Each number is 128 + 24 x the weight over its row's rms, rounded and kept within 0 to 255. Layers, rows and columns count from 0. Numbers have three digits each. The size before them is the row's rms in percent of the matrix's.

# layer 2 attention value, 256x256, rms 0.0589, rows 175-225, columns 128-255
083:095122118105133120106137128099101132078126111139149110071102124153121114119111109117122129109149147140127127109124156187122143146082111150134139056075101127110149128119113108147092135091156127098164156100116148134148091148110134129111150155118100151134141117155140113138161144165130109081160161102108106119096126134135175168154116086134159152116192166151113128119134099161135141140161
083:200108139117074129137091160127092087123140129087137076099112151134116123139103135121141166104112148148123139131162139158117152146100153164150169150134115131125139097128116140142160144135103113126194139097103118101164169119119138142094163123142090107133116147121133106140139106152114169149156167144105165143109119135103135120081149105147127140099090116163154140107135092140119120078120
087:160107112083117136167090098142090059118121100129150107102131120139139127138119158088148174136161122125115138088117142139127138105154147118164127107125151128131102103108133152133145106115084162120146144104096157132110135122077121135114125117138142118156106108107092127177167141171085168129140116121125170110098143126099123154138112153132154188127144118159152121135104145124098132097094
083:136114092112207163103139106128182146136128104121146126125163178155116173109119137154129160145144147099112138072142118152154117170146102101152125154143119124109099095146206111140109100104117121154149112078144125139172141144150116141126117109124143111138118149148149128134089122129168132118110101119132120142076136164120128123128131174152155120136091108156170130154148144108098159119142
086:157108170118075166117111155123111112114110078161137137131123125140075103148110151161188146096140110080074124161132105150121125153109161090123078135169127123128151121095113164102116140105142117125116094116110157135126121163080135132146087159118079126105144140149137149108106111122147155153145117074176106163119126132114160108125112143115086142164140148128087134124126123128075130145143
083:141134097125116119145113164160065117110152127112173090131132105097119055116089129115165097189143129127157147131132098140087155132145151119139133142168141108135112131168112144145085153185113126129121147147105154109095137109125119195119144143098108095148141113128149152129156150095118140150114154107113146144126117135128133175138144130157083133110135150119145138116125122142063148107068
099:129096130117082130154178118132130123123093159110130119151089152104144128084082110152122148118088129108113119151124145148135115103098151091095141125165158129111158148109151150117131146155167144121104128113156154170134119118116143105100113166114157147105158152109135141124110130082144116105073122128133134122119138183101124083112115110145152132109131110127159124120120127143091119155111
087:129166154115120117073137132111158118116131104142102107127097122147121125070141152143121114126100116104114108181122093100101105119112118149155105137138143131143175093152096152154199143166126122154146143108111141114126127137133175116140153153159109130121103096150127107097152127167189138136131110095123098132121111132136124142120104147115098102128138078132094143098138111139123123157099
086:138112144133143135158101121137098106081117099167128119085165155115106103164144133147163142133122092120150174156174142110147128098085148147120094164132118094103117169125103129141117130138110112133147132177140072147152106102076162137162141102142090159119142144164106158130118164095116147162154114088156108146149120110092131111170102127131145119147151119110103143109130106160128137139129
083:143120109133117100120189102153116113122119114062142138204098130121162125122145112134109132194169145107118153180143083086137113125134127115159133122164144057157166119116128120132142125143142152144140081144156116124132133119179122173138109141130097157106144125076151093123122129130134113113116153103147111138151151139120093143084141102103089114111141138118133136142091119099119146155119
086:136140119115168112141172106107128130116150161121148114138083147083160134091151125156143082152075165170110072150111154165110139149103135129154127100147162132098169136092127168067121120130148077153130105153079097140086124158108117105115149155123166157085137178114138137139125119115127085118110144140155122108125106149115110185150130123170137153161114163101111124141188125142126127160135
090:156139122078110140123119107152143087103138129122142118105154141161116077120112184091115127129121124163140181119125099123143119094079132148156154121119141121152148106125122086152156114117113181103132082117114138152146155163101130155163119166139114114130110124111128133142130141190108127155154156141074136110110149091096123086112136110085129148136089118148112109114081111138143132137138
078:121111155119118141102146146153093104118107128128163139082162104104103105142145148141154128119170099098140108119153080137152129128095143114147098126127131107158100110131120117175123096127160118130088094103109127139103123117129147148181127086107090128086145122101079113113090153082108136134117090133173104113179147105083184112163123084141132157123166117134153085157140113128149162103130
090:134142159122154139164117154120112110119149127150100113087160124121142173149140132102123147161130139138116128116094146139093144127174193157068108166114166141154090133107139133096146097086139105135129161161159150144131158160117164112105126089143146129151094089096126111083142114130151126132171101121098126165121108131180157166119134125121124132111129144115114119137124163134134128131154
092:125104105186174131106121157100123105129098205140130125118086098073151154097150070120145073129141108129122100135090106112119116152111109170118094152163121126163124138137141106163122080176145099100134119140121138131130125130146129157142128107110138135129096102165099126108128140120160141054085154143104117090107137125130148162137054140135162088143168112117110116124121124107107102156133
080:140102151135088090134103087086097142146167145099124112113117118071147121181118110121106180136098124133112127139121107145108110110109132134136166173125152115086159103138122124185128122147123137141167137117092114101103155149055133130088154128164146148107141115128136141115095116149156150189137131124152111139131095099160147120116160120113152141101097114173141173152132139145123181124166
092:113156067151147088136128141110133131137108173068112105112141113130141169174143186117117110089132140156116098086158142136158139160112155160133113142082140143137105106127131079147114130109114108133140165158109154130095113152180136135122109123135142085151152185112133126131127124160143107108113148163128156129090130133120128139095131127122132162105115109127171109091092165112137129131138
135:123130152137127138114136142143142131131138113172110111155114158147119178135104168092180187147112123186088138108100108145153132141122090140128140134144145127145148116136136150137131120132129119104136158123161114103078182127199123121090080120118130116114176157123101152133123148144119100132123070138092179162088149120098122103090156120110107121115161118098123107121113138110117093153102
127:102191085126138091102119131145150134114130095129131118132130053105134122133111139115131121102117147115175143141139138132148083123154102117126076124125143137154176108153137150143156116101150140130155134111162128173134136104139140106094117116138142129113135122139117130132102108154109174085136138118107171136126163150112109138141142104147092106129152105103174120111149110093094161114111
132:152113110133129171177132140159099084170140136112134148125109147138135118132134169163142152111098109161116084169122134089171097106145109136145093128151135135122144107159086177094118134121128179173131139143115173110106077107134114132149157113143149150137136131104103141119106146113071162145080106121134097161105140125118141103108145158136159147108120120159114108135135133150168148144138
126:131153140093157135110138090154134121123110142136062151163138093145170094143129093152089117118111143187107132175136150119141120146124158132119143128185137147122128127132169092136162131122164159118170128155136116124112152117116137118146161137101117111080134102142127104134171113093141098138147185152085151120135135127167137133159128130112162125108117139136114120145099108126165132111124
144:131155065151102113158118107131142151143166150100104101073169146069142171142147119132153140127150096092159095104144091089098129080157121121156138117126145093083123142110104141102138154168131105115146152135095117134158098122075135133132150143170127130113137141136143133133121125114115131092148112116138154108137134123137102102133149130140139125182115153158116136146151119115096140172130
138:097204156159147138100149098147078077120117129154105098119101138155130168121108147115181110088106135114103118135143175147139114157096098149106093143143089132121164091133101129108132118117108114125098078119125151143147118099144138150138103133083111155166134131131083104151158113178107092135118114115106103133150147134147126141105137142142136123190145117096093130129128142118135094149126
130:148142140125135145102150158164116132120153121132135152149138106147152126182163096102108104126149153146164120122125140115113177097137129126137149102143151145178157120133143145125119120169105117172155094157125119084121095129110160154129153128127183142144138164126160125158132110134124166181141159149154096128149124111168128101135132131109155109086137141140166084135157120109159099151112
134:122093119175123109119123108162102169146146128129100149162116121137118154142099148136121108139139125151084144109157079122098159130105178123168122134145175148090097137130128111134113133150133101107101157111158103156151147103110126150146156129117143167143097157127114146163160120102100159099103172138181095121169076140135144092143125125116083120128106137078160144130121079104120126085098
129:101133134134108111088188186116119117114155088114106140188086163123118135108115141150098152097152128145141134130150152185127122118112147163139117141154103096108108142128112139088134121095146155129147128116153109100099120102165134151091149153147111138134186129138095127118159148127115119145146124091140095108118116124131157096155136138126127138087163091107099149103196100126128116161138
132:131060133105109152110129121130160161119145125154114115095144088142150105088174107135126153119126117124131135125156151144149130103164099153072141102148174116140148124147138129181157108173129149116121154114133142108143116091114137090117128107125152106128125150156139140119109122125160124149156100107101135129129125082118126105129151049118122147127105123132061126151176115139092113160155
143:150116117190166130116108126062133150093086111135147105128101152076131113137132083127197149149106150155087142131136116103139126130151137157114099125137166089107088102092158121157110126128135116096114122085126113147147169117119135091080131146123112123178118137128135111133097139176142146125103140128139116134116128123116134103129168106145145123158125101117147155140152157132117124097146
136:125119118138118122131123139106108178084121123152108154130143137097128103125148127085161130139130154167108100081131099070136117122147147082146088126099145123149130097150057098129145174153129127104137124135133085147119117139137109144118150105132143109139152143149128096118122123126134119142149088082110097138167150139122136110083098107129119170110144146110157093138184094119167162133180
129:104153106123096137138096134100080118144091162123145142131151171104125092096100112105138110163150088189132130121123089118161110115132112097132072102170163143149109139136128122100172154143107124119089132122160125102161144135144135134167172103138147169143149118144113112138147129121104168092148089107112127169133087138132102126134149096122105158143126106161133146147109087135167166128131
133:114104164140102149135130157161131192143160128105145094119124138083116138103135098158100119168137116167153147120145076114141156129140159113132094109128173099109161144095138101117109141168109159092156149109122090163123145145125136099129089142136079112180145129117121155140123130167154141139097103140133115101121128139127112139144139108135158171116163100117164134133116128109093118131106
129:097133092121191152078203109175169156143158117172107149126110097134104129123144147169148156124151119088120137101115132171104144173115114138155129156121168121101139132134107118113173136137102110127129136106144086100125161098094127121128104131123120088137122109139145146130146115142107167114102170137177125121125150168121106117109105152152098148170121135118161116113129124169112106103117
130:160121121118148095149080096118132154143164129063158156083123136175096124162139131140139110118148140129108177125124155112103091171112116097104110098107106141139141135118165126127133109137126124101121124109154100130155138151086124075120093094117136111117098137109141151079115129145125106112114095165105144131155112135080098158127113148116120172124126179117111068158102137099139121090135
135:104169146124073112115099126160123121114142135092154088088145109120155127156104105129116109147130120135126125113141154152115127130164115120129113110142147151152151178139110156133129147130093213115124134082078155176117128152090129094150113151115161162163133160081127129132141131145097118125152101076136133150141112126113103113154173160133112142125135153124126131145064119127164150128099
136:074133135142123156144140109120141179137154111151164155121126141094110112082130126154140148152118111133188110133116148119151100168170105138135116115119103137130102159123140102134107109084115116110086137177116156145123102164142104098140093152149135115146176141135087125133129126141170116121114127124100121092165134185136132134147110114128172085147127153119097078138127096160154148100126
126:138120123121124112109130113148128153145112136120141139115113187116117141134156162082131129120096116098142087129123119126082146120142126180161139145118198104117094140108100133110094155117143147159147169173139093084101119131150114118143103121156136136146110143108101127131158132143176132109129158137163140124118106092126136131107126083122113109110108119133175168123118176139095124122123
130:156107170142143134126149131122085097167116115140104122123135113083144164135143141163145153137136107116150141137125114150145148115101155169112102112115133116087157118127153114118105133089092135154114132110135165128129152099110146135115171131163088139148118115120124128129115113132116140090127144175176133119083131132158169137159115158112184160106114132086121102112107145142093135156108
136:114156128134148104120119116121133124144113119117133125099085118123143186109146139116135132143123108124126090103136121120155141095123094162175177124112127075144098136135141142136106155109139132158087148144141126071099125122138139092125093142107138103124127133103174106113129123133118144144151087117137131158076122144134093131094102108106143121151170104135098149120152123157139118143093
137:137125122138142154103123168108138120168114130137161099113127150118138153165121137118141155117157114100152105106119096167133148084143166146146132159148134109105109144112100156175113122153069113131176155141134144095138125093154141108105131153167131143123144158147162178154134139154151160112130126142130135102124082151128120134129144121123145117116154073128107135124161103085098174098172
130:158123147175117114166112126127102130126107159103149145141115114164074079155118112135177085103165093118150159132171119182152102153106109153112069125102143153132086145150127143112179144109144093139154077140135131123152186114127100140139148106108114132129142101106089110145130134110182104176087112130150116096127125095141116146117129136149107144115092137155113074150127135144130110121107
132:129123115131148116100132141078114108148108182083120133116135092088159130122171137135092146076105130131105089157163117106132114111122107135130090151119169111089123124114094102135128120157132187145130120172156151080158126126150130111130138138111116145144133112147118132158133123150139162115125149165122124146127131139119138121132101083166120108091146094140120129145121156158086149089128
130:119112134169154134100166133113075135118109108159171132168115123090138137118158084136147136146139162154098104135136101113109127111185168178152124101121134164184075100129124126103103130090141150128141119133106108125138154121105134150128149137140096146175123168154116147108125105125093165151114101103075137138113146128171106097118143156141141145138098176136101125103173153141127135146140
129:132108142106094099178125153140147174181134114134139130132121131153142149118108105109167103127140129150158112124161097156166098093160096130132111046094135130121129180126092095126133147110097110139145110126121150108137145152095114111113125112156111090123135162140103113154109133148137137178167097121151170151095128107133141138156071134152070124068160162112138156110110129161120146132115
124:100102096157127154113199100156124122146091114096138140146092095114126146090139162144083130131104137154119127168144116124127097181142070136134110111124142139119108120168135135136135130114120123114147107169126160110116137126128113155151169109094080155109118100137161139082117094125145142099155142108106106146113137155089161156132114130135143097134105143144135117135141161105141130138090
130:131112124168157153139140129116140104131084155117093099154100158120132073104113119116118133128099112123177124142141159186148122107126114142164131089154087137081075183121140151127156141106115113110158129107094128155113157151111103122143160122137136119145156118119099110142170147100124098142132102075102114143143130138176126159134132133158141137134115092102130131170103139107158148133134
128:130137106136154121084148105106128184132116170122082165146143119129144139123140155159178170165141155146130128120157087096121094123136121163138128091113134149167131152139124103133138110094132101072136101106112104117103117102118097174169131142138143138188112106148103163115090134108139121095153134122087114110104115112137114084149091134112099111145148083149155109146123116099104167118166
135:095127112127153113138114124116162164143129117098134080140159170145118091139126149152143149131084136123132143172121130130114117093148120117105083105161123155111146144174089093114153117150160130109162183095138101168114140121127105090106146129175102142163132097133150140129103135133091140151078091139204158149137145095135155130128121156137101129138139151134113117106104128147097111161137
134:149103156112142114097136150130125160109105148140142154106134110072123142105101152129165122107138132126158187106153102135114158130106132144134134192134142098106116166135151150147133119085143142097133140130122128124150141140107109107128110147127114070121176170120114155113143117126160082144150141163079140086114112127148167099148105123133120116125155138156156134126099123126103143086074
129:119116136093184096106124164161125147127080102125148116121141157106148102152162133140085138089122123135096102148136139119091118131099136146150118114118129146111142092139163128119112124103151132105111138107119110107135122182136123143141137137118127128088154144127161139107143119127154092127144161092078162121133138084120102150087164102173116097096132148115163119122118142102096117157125
122:116118160086142161089127104128073140135149154193165104125123120096108160145142146087162122137165149149105129116135109096133117124154129090095145099094167159079097106162147134105119161119121147109130157151136171128098094097147133108099130112148124127116105145156106120135166107131118100134120152074098164137086130156133149099127113090124123153129142118127107119154138085095085124098153
132:102061156147128102105165165150099135162141114115138109122133085115139124111111103145120120140152154114120169108141096105139102116134104146118113141070104169145129181115091145111172123130150082098114140119149146114138156146121113128079158119137122127120127090127174122162134140111139113114105098136149133115105142105110111105139154144117097101115098099141109131141144104078149154134089